{
  "head_dim": 32,
  "init_std_down": 0.00436,
  "batch_tokens": [8192, 16384, 24576]
}
Each number is 128 + 32 x the weight over its row's rms, rounded and kept within 0 to 255. Layers, rows and columns count from 0. Numbers have three digits each. The size before them is the row's rms in percent of the matrix's.

# layer 9 attention query, 192x256, rms 0.0668, rows 21-191, columns 64-127
182:075115103058137115150122134086121133092150126109128132158153155141149166108119088139151062065103157122106115131233132135121119125132157123141163165174158103119156170131084123177128113130123169
193:115162085084157169090146133150098115128174119148120143145150129150189121132150155124109122174109111153119158126122090163153059067130147141143149136074134108200069180130126081061096152086151068
196:135119108175079072165171169094135119084109097128122119150163079093155098119128091069133116096102151130028117009121121091136167144110119089127130123200150102182201192170111116192111116118093108
197:051146108135138168122106109127086143040153119094118131132123167127104173183134139173130132121138134144189133182123163107130101097153091148174141163119112139163120138138162101210163075138136131
188:160082161080103091116073137161148146067139104073114085118151054144153086104123079104134173113083172139152130174120086125154109109115087131211111114219131093176134119105127105106146105086114212
194:100095096153187162147154114179122181126160125111123175140065132131136134070111126174104099075070134185098122120068119123113103111167138123113127133122115171175110141133148099119097176153080156
204:160113112128066140172179161134148147106164078138129129128163111111109131151156083168155122174065110113125116150068080122148139178118168061091112086127124135118147117160174143120145158152109145
188:127098148210091130125150135120150124160096157195159106150125110150160134142117111107090169130074132114161112108132145151141122041122074119114088180089131198082183119161120162115128096144127164
194:133177129225146074138109151133068093151116148132147148115090112110126078110139145099123128055135097167079135075131127094104122168071096142120122115102109097100146120066107112174161118193136150
194:127133138139091157144069149075106103131111126208155092165135111106113114137154125121196118142087123139138119114137151166108129171089140144122096174058154132113131136118172127127140178103128125
192:122152196164145133123092101156170104103155120137063145119102169147149120138094157135157147108133142150087153171100161191110152134132093119112159117170137139202103149137102159115147101060093121
160:118162141115174171143141145138132118207122120062086135151137130179180135182163130032138143123068099099111099051133177102120169148088115121070113108179130171169206151168077196095105129159111084
197:112109119181109185121108174109204089191111130167140075169099188157148118089164170181171110124103101158080126129142152181164125106129124126140103150089108184149159161154127165121141165139137028
143:135136159147100212162085162119142037151128095105183085160125129160085135112125130160129103143172209149103114162143149210150088141064118113182114123118120109093114133132139099113108151147112110
149:126106105123113062088122066170044162039097123115139146094128100076135129109101101127034172132149136133138130170083110125127100122203145116172146123194148088116092055106132105146112141120137254
133:080113092055118170155096073140109071151111096081132157132098133152070190118155097136152102137219162147072151114130153186145080167082119126147107142172129117134147127166155090134094182101099151
139:132148110079138085095059126080072086087125092137176132121102135112078094152164157153111153134158087171113114102116100155123091129162144150138164109076164136095095083128144116140168109107113255
128:102124116012121207161134116169095132118140069126176114189127120090045137117134106111101098114122157144126136155069123139164112107103126089189097119158114058100100116159117113103120164122125222
116:100165134140125056094154105181065177112130148122093146104102126122163087189123130146123147148138124100080141163148068040078139127205138158088123138149125152129121037070163140116163094093179134
113:101115071036131154136121116148159122195119081076123086156148165169061156100134134079156104151131121141121090105118074181128109172076069107121147115078148101100172113131149125124142192104075176
109:042131123070126167164129129147086154084124125144114102093166105065109133136134085149074092125197179103149179125101151156142068132158124128175111115137141098116124113159157155095094115118168255
098:111109084170121159094130128106174123210148128097139120147137130168167153112169139107178184135136074137088142112179127122150116138093103119076136125128125116158151130122151132131105140105153020
111:136089128019108168142107141137121162155129125111109131082092075160115202098152125042149154089150178141103166122129184168136127117150126106129147142114129056132220145157147113156087124125140210
123:161144137161115080123175168119143085125112139140080116155117119143171095092162138160114135149109163110119182134165147157131168104189136135080052121164053156125116162134100169117125159090120096
081:069118164054084164121181106158140095146163107122144100112121114125117175083044088189103080129173140101154108113133133112154084134119178149127085158131193138082060132139074065114059122118136165
101:139102169197100098104192161139219113182106142142098136124084133149202129135147156106152147123116142120095155163232131118126162112170117153058106121111108171108156158170089110119154139051172020
091:132073175167116078090153162141156163202180172132122126095158132141189115161086133117167156107116123150174136161221105125109106126137147174137136096128115141100151137178114084146109137090167020
077:126129145087121190099117081174064121148126123139175084123124067069121138127113160119148055159164177134108148085117079107164058155139100126141102118175118142121132140117131132118140094105140130
070:095117107077131110045104135106064145075115136148102170128153106142080181091152080092133114140123114112111170105124121143086103110145048097142155072159135077162126111132113080155102113183096194
052:088103163115102137147117133153149138154150096128172103099098138076181117190083149143118159137122138080092179113150129194126168105133107141108129114125156157133140112107182124103113085100117129
062:132111142112188117074119090138081176126082116096157134158164116136138144144191070130114093146138212156136097112119172158183116169128118127118051118100113171151119117129156097130120107141119156
056:166162135187077102121116117086147113134142143136084116185105173104159171157113197129115054116129114179116094167149110118120159117132159083103143136130121107154113116126068150082149087158157107
060:150111101122117123170156122111111148119093133096157114153118124090079074086071139127140122111109040117154153145093142189130187133189101146100102088171133154138136151124128139095098184129153066
059:121135106088144100149171194131170114128140107110112158118112184130126078108132125186096125100142198132120141155124176148094182094132129154118160105092108107161085135144132200104117117132078200
056:146133158156140088107173143118177147090168147105117122063171177132136130137080110152097041160131097102120204184121126080127077094130139142108094184086202119132152122179109137137130035128123074
056:168108166141135077146114133152136116133127106149110120137163150158098097174137120202121141118145167131144121135196151112149176134108122135144106175158107119119160119104155129090117163112144056
055:116102061117144082127138100111123138163057221101119118136096165178100146099130117186126110154162158157122121119108151090157118102181163189128144040194101106132087104153112174168084129117141235
053:142111172119083151097157167101159084160138117145094147108175139131166132092125151128084115148138176153089126145143097138110086149098126139080110161144082101180145084123142117088163108178173128
055:073182116079112091204123111102182141125092155162159065084103166143119128138133117136136132093136118048144179092127172125167116139070150118132153113129184128119113092134084102088205134117078093
058:085155086134083105166100117120102171129233125091068115078177181118150162171127118087108111132102166097078221114110117108175100101101098119143089042127192178102143144113117123108110079109111088
057:141106114138122150167122062134160124159141114096127196116151119113149093121101143162094108104083086155076172099103130091152144141166126120087091122151163132127117127112100169099097190130093126
058:089177105087129103153129169151153111083127146090153107117078132080041061140112122183193137121158095110209141094148137099185160138127134138069117051107148093102181136107179166161119132102158174
060:110160104091134129144122106170128161172053150158086136078075170119064115123103196085109137102182087108118095083086086160094182143138138094151122068155116129138150110144144149124132127128095140
060:163096165065122087136124154134154109172134140172093148143097084124135181108122180100154165116130150102092116129206106085087152102097157082075072119047129130134140197161117190134141124094098063
064:147066162118117147099121107141115172148139113113121175172122122167123133146132232182157139111098079125117087135159162198147135125100127138122131096103116121093131152105166093135086107115084050
073:144067136168113194119132111113085156130152085097206164151113180116137083093141097141132090116178080115165155170074181156137072108162139159103154136131106149159064141119168075171081137122149133
084:103161087100092080134126111163100170110112156086176097150092175108119139120132058100094127120143135108110102159119108073146111122171154123104185147180112078089136091166132180086186100125161251
095:148117134076083180086138099166069107142122123055138121179098204146126140105150186119102139122170102138109149148115188083178129135129106150134146205134106121094140144123126115135123133099117134
099:094154160124097129128135084134140150066091167114103143120092087110071096118118122160106149172090152108073125130126157059114121125150121139080099155191141141150162093170153201075151131101175255
113:118167096042101141182101145106099173081117177106178113099105107105120096104112096118149116122146100076153140195125126090147095124090147153123170144144119075178190135152119146115118154100145255
100:113170134139095102126135103154101080157087164104157160119197166187140122161169110133107155104122108124078147157165080121164183077200100210112131103191103088166098085097090169117158096113109115
126:093116111122127118098135182111190183096172133107090191174175140085120126128099193119174103158088107117111090123060180088119093157082100132083144116078088143111138178104144123104089151113156150
134:155194109142123104152059141121087146080099131109165106119163170095098114132190084112082148155128133096138120180106144128128113136141145146140156089117122096155120132147141071138114100093128255
142:153115162147110127132189124106126053189114073110106117162132165162134139157118096067120154061137102162158161049168129173128208134185149161165114168121173124104155131099124123118106151125143031
124:107130148123150139134089157169150136059164135179084129109117140139086182077101111118140119120108106169112103086113132143131079103122139056079123169105160152070095171080144052153082103176091140
113:122207140081187118126075091124117078117105113109148152149168146182125098182172096088090128155097116122130131152121113119175158119170109153127155121108237144129156104106137142121148189111124072
103:105137079114143171093093179152154104157146055070095108108098110083101139147146067121165123124108164109102101123112100121107167161150077131094123099141097116108121134098184110129088122170135126
107:133149146175149123088137157103146068184108137112115145138153130134142141203118095089147144147113135126149144146181101160121194129210095158156140135132172124103106134116112121148128155115116028
109:132123140148156078071159166098166151154092213117129140145136133105152128163114213195218127127134133125124079149141126095143123129221117119073115135171101131131056180117060097112113141121131133
084:099112163065123156130091135141086106085106092132126117150071152078114110134104126159145118179149175082192136157090185164094106109165106108146115130090129142108115159110143123180125080130165137
081:076169128123147129094142142121119138147151164113166120145102069097152152160113139180116137117123103119123181086178180092131100139074098102137173145101159107155093115169133079134098105144148114
064:098105167062124117133134158115134116142098112154143139161146159142067106102145140100155069157136150160130182105188209126115116068126148148137072121185114170123111063152154136112147128090160151
079:138123113100143189094140108105140055081129108129066190143171141108176171132111032135151141083143118116116130081145121142133135136151184103149157163115116127147112082148191153077170143132125141
071:115112128088172171112116096042142092145123154105146165110114149133156130124087134150116135115184125130158164141184128189154137076146149134134102100104152160123137132144135148136113098094097132
071:215181150084110184160105159114163189159177104146131156091088157110137119115116160167139147160118138120130194180127100132127083149193145153118133152152124133116154088125151127142154126119117201
069:107140155114054123079137121102138104129129176146119175150091044120124081128083136131089176179222165153149129157117091131136116081114124133188074095121111091174178104133080182148155136133106127
067:098118108134090149144117135096117136104118103153071126124144120104141135101090112067074070161136163132174175103100136114106170129093149130106131110101138184174089147137117165104092123146103084
064:125151111099076057119134174102098111131202141155086110052135095123189053065140137144099100125155127152103127111120137110082129141093146160190044101083132151099081136100133124122071110114170150
066:117072146089109153148124205183120195077140142121148145146148134068058101115098149099150170205107131125072134122140151108160131130088087116111046139147125071171157082156156114135194120083120191
071:123080106149098128076131090181146112135077117086085114090175123125121185097078207089131143079094148186155120043134147077100169160142167073135137146126123138073158156077179119097034135185121064
072:134121097081135176114156132128133091166141158115120163079133171152114158108092074124096152149087140084115092127136156090152144149137138136171171081153198154148160145171123125127094141143126118
072:144123130127095081161061104116152217176044122101168115135172093180108159166116201157124145109112107132094087132119110087085146092160139195187132114103121124162148101098031153149132139137167111
072:160153131137055204177095132149132121172179117134167123114138165154129153098100048075131128167147128130140148196100158080118067113112092148168114123170168086153192153157154141119146126117107160
081:111147130064087164151113119103124167096093110134118145169105101084066095098173116095140149139105148150116181133125142152089132131199053182126154085108101083181184097144156131136174171116103162
068:207140172125112110145181067108140086147111177204112146155163158145129122077125130170177135154117112141111161177142086141124181113141072114142075111104138126165171102139037161123159147101165165
094:142107076054113102141126137168145138124111165123158180142152161119142107081121140053161142146155113118117123094179107076147189127132147120112120089108144104133088133110143146139137155110151211
138:174058141119121072150128152103168189154173191157113166093142070119171192135173137143178114150088141047096119159152145132108086130131122141057102158115142116121159122157135152132176132108129092
087:124164180194143164116117133082087008132150095124119086130108080174125062144119178139127159130113115118206136127136128179120111156120137139090087145108133178120123106114107116111117119127096077
101:122120149083100230131113093149099121121114063098133083196108148154089121078135079180038133119131147147158158137077130192169122118097149077177119128205173139135140129132056088116091152125071219
097:104083139102134069147124073178123107135116128176132159157109104127188159181085157180107085107133099120172191120081148175134157118109106094105155138089124146151177120140146089093094116087130113
091:092143118043155195152121118113087135133112027092125120136102124136102177115112090158133171181128151141132139080129159173139128171081133055167112128156151137116105122133111135108106102161132234
084:065128148089135226119110124100075125073154106090179071153129142132109071115129125149130108076144150148167119145093159152139155102090120104169121111163091120185147183110053131152108139164122255
081:149124075163133091093116107134140128120121138122122112166082124150116107136162094143165137071138141139053084149021125109067163123082115138099154111112155102110172111102096158118057108069063184
095:161141121108125041112120135091141136166104117159153103160123142124199129130118131079156127158075082097158078142177144085091183133139137132085127121146107129171139133095102116129156147089158196
105:120135124062131154138096146128129106090128088138092053137103171133128148104192112156106138126147146165095144100047133189132123084111160123151116058160165147139123157136109151127079122189100161
093:158109139150088077150142121122153132131152157184165142189168146146144074110127154134102142153098088113159138146135132089155090145119159138047160085114107120205177140100167136134173158070154062
085:156114148116104128125087127110161142116183108168109165140151120138167176139197168127141076068147071200134144109083132153114093150168147100099098145147112134111109164136121198105168097154164227
095:180130149142104099080131111159185158214078180136132110118132134168180094154109171125124104108100212041133158152167075072156067139158143145109163134179090091112154097106079165157155105163111052
089:176123141094177163123164085158092121162160116117101082138066159092098152110109107191077163118169130120117104134091135115134112085095167059153147133089091124123141098097067119100086072170080216
088:220128150174129052093124111132138177237129173184137181156145132119188142160121183099156097135103095107092156236146126102090085157164158099069151130109072117107139102096101167141157073155100094
091:178067127101122106169146162159163215185174165114118159039082131082166114115105206131185133141126122148158131105160126058128113143138124167125122155163086134084119141095142122109131130131204175
077:140162162054155149108143108083102149146111114106112149108122123119111120152148141167119114162135153147122116181088106169092142134147124120155095093122158153146114148097142136164064080184070182
077:137098089152126173138088139089131085122170118151159122141120087082180181131098132137112117135112160156119171121169075162147079138135123100202094118119049095133163091138121125120105124129129134
074:159106145073165106141177133153138117136116204215155100096130135180158087163119146132200138142154103186105162176112190117125148073123114139123152114135099157128137137122103073105103123113144184
070:080132130146139101086073133121078121161114079142100102148145059167100175165141080127113118115163105120132136132125118159122128133101176110083181118120137158094143110129131105169084130032159105
066:137112225140147085134148165072141122125112125123128124132151184205171182077110114132131185123121149073127106100143146086141114148173138131152093176124165091140055109175081180169150103188128121
073:124128112077138097110117111130147052119095070173112139145142171102098135107192137179159146091157116157148115142153110165117106094125146171134172121136106139113120114127076101173190145100147118
070:105199121092114172160108119049121120109152153136115195122131144118118062132116095099134133168117142149201159121136058183123149078138127136159116152111176121161085104106133169102152182061135104
066:085185117180104161118158114165153128153070075123130120080102132126154122177129097172090091131138164125149123109091155084110119128095133075192159147164194106103090113110111106118118132163148144
071:137146169082137125164166175177115142128121145091094126116120103147145141164115142117193161159123163123169095127138115124164072129109031079128084153088129136127121108102177145109131080178138146
073:093152085144129080142188079162139130142178119090089204138117088161134146160123109108192106056128070081135160096104105058172168122143148139081133078095120133099173090086079134160133089110097156
072:118090117117113077093084097073143100179168127076069094167141121109098106153145145125201120078137137092117073137164171138125155116128156121132100070120101164156117113102180081142120129160136121
069:102110146091103123136154116198117173103157088103118158118074138047207123077120095180139183192042191080108075099144077105130097145124153171096102090108101136073080117115154167142122144099137109
072:117182114096111179112158141153133151151141086129129036151052171134088117147084101118147130148120136119063106132121117135134166096007094070138121093177152138076196111185090148081102177144041098
067:127145150108124202126112035132130064103126139165133111116101150060154120157121103156113147067146178149135106183126136145114108181154150123171111124108085118118179195105061162132124134115155114
073:144093119109120071153172148081090187121129131076096116143130082121116178129164177123141110167128110133127149150125117068074143137106137155098127191129142104162128030088121107155138061095092130
066:160104131142134092092114109106127125177128146118105146107046144182069026144112138103186098137143066139159133200164154174084147138151101168103072182159111072138157121110145129123115206098143125
069:155090114135151155166168165100117218153150092109123103148105096105117110143144160095204160126143118066073143090122094155126132133136143074110151144155144094114183116166115154072132146087144164
082:154173131188172162145127104177166073178116065172106099163110102098128205159125150133092107130108182110096056129094172182098086077151125171139129098126083171128170137083135149139137121108112132
089:117155158150136130128093118090140000168123100136119123138122109113149140109131138162119110120127188141172117116161163146155124085157127158104115124062143208139074156060139097155082114156108114
089:113148104135086104130112157110113136079085170113144141088129101147160047110132116142177115130130101153192145148116103145142154167143160123132126149134088096146087117119164124106129151145131136
103:073116159162146157123083144102150042091134142131128126099091126119161139128183110128159094117079154119166106097113122159176127120137139108119157103101104126185080143089179130151121090154130111
110:173046083145135141125097090138106147105132176094139107138129107123073126123158081135130107118133104183097179181135070147127156148120181079151145064143162082097135130138157196149110117113149166
099:154117144124096149119122112122078110130147162126142084117100158099145089107131106150129138102103085137166188153085106143120108143128119150106121111156161083133069100144132106093096192171202143
111:136126126098151128085126112190101168153132153133155133152140109102105105151116136115131151082113087150075163116144096124131093114154129087114148167182131081104116125128136156099151144109109158
123:130065166121161133160127119097188124133189095152103087152074138091120068094123137112181109165095145153163095113052165151098147142122126106084111132074106115120102173114086131108112125161095114
107:112059112165089152139153134079132158150170127155154129076100098099088145095120097097135108082170142105155109163110163173116087140130161087219217114108103077147154148139162131109094079113154123
097:126088145135134140105152097096145190148167200141113070181114139156170146145203152125129065084122150102125161147163161130109133052202148150067092129154148126159219129188112109138141154124119146
097:157109138090140135139058102165152091071191085126084149090102150142118148111144115157137053132136153206112096080116134132095147106151147123089098096090141147129117237120124080145085135145124145
131:142204116105112172106136126133109082194118134108114125125084075124132159138147069124103153136103114091132144125096162147101157097147117123149132176200115150206170127109052155108107141101143112
104:148085125118165137138099115131108071132152129175096104095135100168098149105069132138143110105141100130107107129153195090113124109092114127138147130103143157133096117067146125152094087149128104
110:151197180101118147082125107179124095186113150118138104144096107170110141160134141115114128143128102112112143144129183137091137102171083145117124166163119115159141088110042126175134113128121077
088:131120120011131100141139141165137131149108103096172150137100116143069116130095138142148145073127122136106146125167126137143140148183104110131180080106133169084104132172159118137119152157154152
077:111099146101147123114083157152144146133120142155107119072164148137111128109092110161112121155127147117143126105092169154139091127095123124122134157120128131067166152109144111132073078117135185
077:086146112168114147134140114088165129162175137119120072161066102166166111209098170199088171056136128153159127176119116142142122172087111139144174096107135106115091183123175154202146106195100075
075:102157116114115183144123151146104140114152129130144150080126109114147096127127157076129150145175132103135113113110142155143129111151123154157083189070125089174133134161126070068098111149135146
076:049056143135184086099103138110110107110115171075108126103162126109165160127114147104110088124123122160159120078159159155111095126133157113118124143128119121069082098108136105059103135168128111
070:181088158166148121107172111114100096149135115101121135123176063132112157146116172138032121145099137137120094109116146135137126128165141135102149145154123126113102119204111158073151143046132117
067:047191106089141168158137112130177161105162108163080131151060171095158131091108110161115121152125127125106145083144087078148188135223146104154114132126095089119144125067139118200158123141111135
079:122104165143121078137060146126127174116204155091154095103151189092186091185123140154106116159057090192122118152125102138087069119177099096109161149188131144139125119174140139124176128109096139
068:139111137119128175144103113039152117105057109139153118084212107113129127129137174105088164144136169128173140144150138160111095093135133147114136124122212110137185098174177108129111098114081157
069:131193116133102161119100148102119158097078128087165092098159120131106104086142112175169159134131107160115150148159136132136130119104114114127085121154117167135153109097128154152149083099107158
077:115122096078139119132119151121144165063103153076118017060120191111108091098151105131136193067114154149112158120146122121136160099099093148128130160104168078095109157121121143145135165125125204
075:134150135106136129123103166115117139105174158071114113120078132164198149143146150125169130085119191097119140128162148142139174148150164065062151147127207128100125119084091090151122172100158156
068:130160094127137098085163105131100109115144153086114106108160186080119129168158117134176120224059104108182138106086098129109131144122110141101110090116117088130152101177103137166126168070148146
072:129107128252115090184142137088153091208127142133131113132099151129160116170153149129081119088080069134106109110144108154116177100161118150166072141135120153131105087086079141133123106136210118
071:108121174194144079159129116070130113169084110141148202168141209106154167064134133118165104047099054131153136125110139116144074050145154156110082159108142094152140132151166127163075158101116063
073:071100181098128124110081132190078122104112142161120061180097171128117141117215129124143111189154184124124076121148146121178121203234126163138124200147102086169095086135112146159068132094149207
072:169168201188129116170121067131131076163106119177104180131149100082186101163151170141182147137109145159095115142112087134167127209147116121146096137095140164147119111150134131133144088161115121
090:163135096113120126157123113181164213136114195086175112149148091175127076099180111120237084157121078097107150112153077074113089121085086128078104139123111114112190174155186130108172173104131157
077:157075127123156135096125175092181107148128112128159131131097120150095128129131146128128074151098129149130126111072109149117155114113134094109132106150204174115180120110136104130116133137132091
110:129119166142128145117143174085063032126158089156145159160099152105127171127153127130091053110106096159150084132111185170159164109166143126173125113150144140082113126094110056110064157146151077
089:090112107102119118089087085135113108088162075104102151127123135128138153091140167130097155094143083139138116130114152145099139123170130130202160115132097105128116060118063127115136136140142156
106:076133064053139114074152106105117101113106093127153179149095171093107159109086173150097074134120107153105087118074155184172118106182140140120150156135086117099088091126133101098089103114176119
093:107152150133164093106134108155106136066112136143138113114139059058093139127090093117127165157149141192068129085176132165124087157175090165154153104167114105116122074127103177145152044144129174
105:113137136088092175144139120108065086177158061106137122097078110108092160107112101129103105104166169109125178106109173144166140118123161137138144126175094086149108125145082126098044152057123163
104:117155115201116056084095087126158151158116180119125095164138176120118062130129156142179171154158093155110152176151063120117124140135081171100113169157105103111119125128175133129157127139142193
101:134138126089131103081091130131108138132161106143076105133107096158108181115110132097197065106127146134109126116059132122122150086130139127130091091120139175138155195108157125113121069113135076
112:109150153086098181144095124108075128129100110109108180160153198117149182065106107093159121110212099124142132107123173142108130128129149141197110076104119117155133064124045119158057148135076190
104:100147084120079127070135220128150046172070172090088155121145130151117087110162165141161133130146125166190096203128115097143195113131091163157123104137152130130147131145105139110131127127136083
100:105089164000136132139096130126168153130109119154132177092133121085109156118131142130246117134141088119083133104137132102146148073128144140131110114153150094126177137131093126108139097080121123
099:154118153196089127122054118130140078086156123126186123160172170157146120080153105088105107123135134128135153131186071155067084087126133124084123164169217167141115144128118097120134186143119142
097:075132105091103147160106171101108026088137121145106158106164113126062159119127148146117127160164120105198166072128115138123133161144120126131141067121114145159083142121098100152073132079134149
085:144140123151075065095120180142139101137097186144190172149174147150133090121146205138153137120094109143178161190195055102128124136161120109108111138135183164106102120139144116116157173119119034
090:141102123132069080158129138142133164141123142123123101139127140150142087149149100119127148137170112153146094124097060108113124113122120130119135164125118126089105177171120151063131146098202148
076:188078078130091173153138114112096201180174167108163136117189096096114163078125142107105165156100124159134158096113164116142089183131157144210095135102183152119071121115101100136149086151026144
081:171117123085141156125173156140090126173131169134156100107105090100152172121144160135135138140140182200172134187096140147105158038136078096136209126140159130135139101195108121145122086175127108
067:166117114124153058098181113208129198077087121082155106136098116104141131195162155134168180154146129111092122125137152086116171176147091133128147095093152188170100097104075175185172095151138111
063:087161099165159080136188166140160119101149111153128178126137107116120105133108060129094110152093183140129147051153190114043109183105143122126109146142127142180134127135147146172141116143090146
067:119109182135115103130159069107190103130133135121078133100100196154069161114166134163177133126144125115187128096179081072116166106141094109160100114119121156099084128099114099136132088173191133
077:139163121092150105156179121151124158137116103092157131132132107114135076191120142138133120107091122148111060125114162154107208139151113144108197130155100116149176116123155097126200133114144145
067:136109154126113130148174138108108130109099118116096113095126207111127061078120140156147188106087087109100090164101087175207141126165130093083076170129111131105089136129117135119137147067190094
064:161161179111082105133157163132148174145126141044170107126118142181135121073093055104158153101092123176131119069165126130157089142108086152113120176179156142141054111095089112082123132123174177
069:149180139066160140136095152152155051094146114094136108125127106117074177120131073139123133073106100094169113134130140120146115134102124088153089150106126163155064161102081091124052133187171154
069:112108142065146120067157167106102178133066139115218098143154079081188137143129140098130084126169148122152099129091161127106051149107112107110093086097136077112129191148128190064170079138166118
058:115121115146115059162099082149213154079107080170120108128108128081118118103134104112176075139086081133068078105118102114085093116168147173185136171119089097158072116092192060121153179117135194
063:126159149119115160238139063135104082104098156162061114146183134083177176068160132153138137113149096124152141071176158110124136103131184124129123115136095129142108107160107106160153123115134157
069:113102121158095158105072192103154147153116118166097153164147137115147152159121099175087147139083142078081132133147127152073111093149082085181102105098156179147083093113113141126148080146121037
070:209126150199110132155131170168127150120118107107145133107142101113103105180118156047064134101119114160175149103154140106121149153191197129104155117111136185106178127067158134130135102140115087
064:162160128096149193093079111200111123125121093112156054156144112115163145161122142182116126151136114171107067100179109100083150152146089076134149157132140137100175186153120160145133110182172145
065:107162109135153106136164121093110165105140156195160108059070148150178131059143106110087199134077144103127143124154122144132133089141184145102189116068144089138132126158112193146113154083104073